Each number is 128 + 24 x the weight over its row's rms, rounded and kept within 0 to 255. Layers, rows and columns count from 0. Numbers have three digits each. The size before them is the row's rms in percent of the matrix's.

# layer 2 attention output, 192x384, rms 0.0639, rows 51-93, columns 256-319
105:142149129124100138161145200140106168122115111113157136145108144090111131147131117143115127125110186156137152085132114144165116121142177110124149133128123087144168120178108105107094166084148144
098:142139131161122138117109054112149122166097158114118127143123153131119096100103114090059083144159125147085169135095094057110153148111111159138104131130129109129085125099113137150095113152092187
099:114157138151105132137162116107132079124136136138115091125101121131123170124112123135167175134137186091175130157115167149092099113102169102152133105122097149169137123125144118135135114118163128
093:154109137159142177098141136135091127137159156148149140103153152133160144152141123164110149128151132175149135113064143115128092117151147177157127157120166154136115115122140093153164119116115180
100:150093137125121142067121080152175127099142140139128144124120134138150164118119111081123137063131160120096119142111139115135143184087101126119172110128112105144145152089113132099105073123108088
097:133117135129130096116109104128143082068135160084136083172106160092138141169131107138093128159149149116137172124165125140129157121132153082108134137125072093144116110130123118096159155107153092
108:128124140152123137154124149138165117137170135117132119159136130120102113072133106073142100126089111111150147149149135104105149112143165116135122145144106120129098078161144141095082114169181102
103:156147143131154122120096141149146082136121121133102123106149142119155133121114133163142111113149136112084135047174117181144086109127173149115145130124088079180136138103126137098067176129120060
103:139127110144119133167162110155110138164136118132131137122154136162111145128099159136109109102098101134097170143150080087148104125154082151125096109122077101091115097122106165118072188164121150
104:106139125127073116110114130126105179116117153167147081137111119139136089129125132124156123136144123128200126137111112117095153161151117161127096144100104136100129119158081123147088137160117101
095:143128126122140103129124120117182128111112120130142131093157109105152069166060132123114136107160137150099090103090155082111163087121126104106109153146082167106135123143155144101127098143128144
096:101142092137128130098143172147087101111106120121116200072139177125124113141122141167091089087103120140142114177120112147121086135161100185151119144119158123140108113097179137119148110142153132
102:195121146164172149145120114094086120097122149101127157095136128153118143097105137171139084151131120108150127120189112122180158120115157147114074109136131133127126084159153141088113141114114097
095:134108095125130161122097123121128045127098151116158098126112147133174105114115118121115132117122167145125095116159123150076173112110126103174110179126160191126130146120167051109153124149121187
104:176125119117076130092150131135161123130112112146137120190123118142125175107150136141107131157138150144162089173121154111150111106068100120128108173118125165104091101080150158124137142129082133
094:104133122101135142107071086156150122129102151119128136116100126128195142106126096144125091135160117128160116153161119145104170133108127115124144086149157144132132127060130097145082153108124129
097:113102143148173085136142103137115090145108116183106186124108174147107125107090134097160122114099114137113113132129156139107091122111092147127125142150128102123147191124107136125091103204160104
097:151131132100121091161115164105125132100139118116082105087125153163116152151102152150102113118123151169145126117097092122140131137119164125131098132115155130163146100126132115187148173134095148
096:179137133112187123115173087093084140095136126150125100151135121137135153115141152086081148145162116117142129088143179151122105086138141112126109103177158081130109090128098168113064093100138090
093:087141121132122108123116135185135150118142145128128114072110127138193160103126055115076123125161142111132141129132120099157116125091145145138126141122091131131099115137143116105109146139144107
103:168126164139156130111138107152164134166114136067134103154143128178164139131099124160133160125134123148103085139109117117082167143147095142156160135108078150136152126146127102136146132135139145
097:131124112127168106133075106141090145115089154124183147152103124130165112138153102131109148097169153143136132139120104123122139126154103099134116135155122117119110115135111128106083135074101137
090:124150155152148192113107099120115155141147145163140141120120140136099133137140121139142100147144117079141102092070124148129154108160179146116095139168141089118135128134168145108104115122186104
095:102097139126120117078093183163128125118125114111111119135138102133144123132148137165082108106129118120124107135077138121089137119143120120165160148163128120140138114116121209099129141098142072
103:127120106136131134170156100158167131153076158104134120158104125173131149139117136131131115116125094129107082140119103117106153143112105123108201084135103137091104135100078118127119142099092126
103:124133181144147092105102160112111141138133142148106116130180091119069154160185120154094111142152108139118126109141130119121151154133071160148156120156115101043156117114115130179179112108137164
101:124141129131171114123140097117128116131150143117134141112175105120130090111131124084114106129102169155111148146148105174098137133150066146095143137146139147164104158099112148104078131141130138
101:142104182164179133144151102074089152159132090177149151123149159147103150144147138153097127128099146132078121152110097119162121113114113128139125128149131131062123089126121138096119116129112065
105:096148125138136140126139164120128158114132105117113102148150096126098090172133139158099137164141118166123133095151092168183150127136123166136139114127163138108166153080106151154146137068131154
106:144127127140128121139107148115129101145137085111116174120139128127156116071133092094148147142119103106131123123119147159108154141134138138122133163166130138165111115119140126182118144104156068
100:091150147131131113074120118198096139131080135110082137144173104133129135077128106181131152149147188126121148140096133192103131111155150171155132161127104149106160129151151112142112121141152129
108:127138118185156090118124133090126192130159125134143172094121110098122124169123132165105103158121091096114123106181115145109146110143129121100100104132113088133114134142082132085119125137127146
109:104136091114132093103147158131104123131139128086157088120117147086154165168174122126116124122098135154122137144150135161157123131134159089137118135146137124177142101153143154112132183111123130
107:108119119133140154161172139151103131128102081129108121088113150108158106089117137115171144101127184126108161114085142137095109115127184104128128147145133167149135117112133105100108088163135147
095:159112064098136165147118110107175119126145157107132157158161136137121131095178168138109155148129163148135134097141186116167148116104127126124064134116176139105136132125129158152058101128128108
102:123125106132107141151130102103082136128136133131160149136119121093077135112135119130132110139093088169121147096145091109151122103113117118119132166085132106149151112121115132108153150132090161
098:124143112100121142126092146115114093163109127139106140114160145128154093147171130152153140134167138116136143104164149118116133098124133153136113141083144155144124116129145126141117132123156126
093:097133089135113131099124168167138142093107075112153130157122147137136111122133112077185133125112156115171114148154143118091142084116153127133092154148136155123135090153147119148135089159174135
098:138169154123133127171160101134090139134108124151124120136096111117132144126106137093124114117119162091084158132069145084152112111107116092110092159131083136141135149113091117109064103193128129
106:140136115119146094154157153151153091125188131095176093130125147136130165139147124113137119106152131126125143167086164147122141116122126142143139167101156161137130148123168097093144065132130157
096:155110121125142136121092123118159145096127167123136170112156147141151106134125138132141138171119101180135127133105139095156095154135114111130126125128091112114142125124083100110107139101133116
107:163138124125173113123159164074102150161176091142096132097066135124131153156163114124116132195169149100145151106123105145103112097150148091129115119152129120133148133145111129128115090118137138
094:123147098111140131111139098138149121121153137080114129147131122126091112127134098166157113151166176098134159153153114121121126132167121113125116110155145167136133093148167101105131083136095166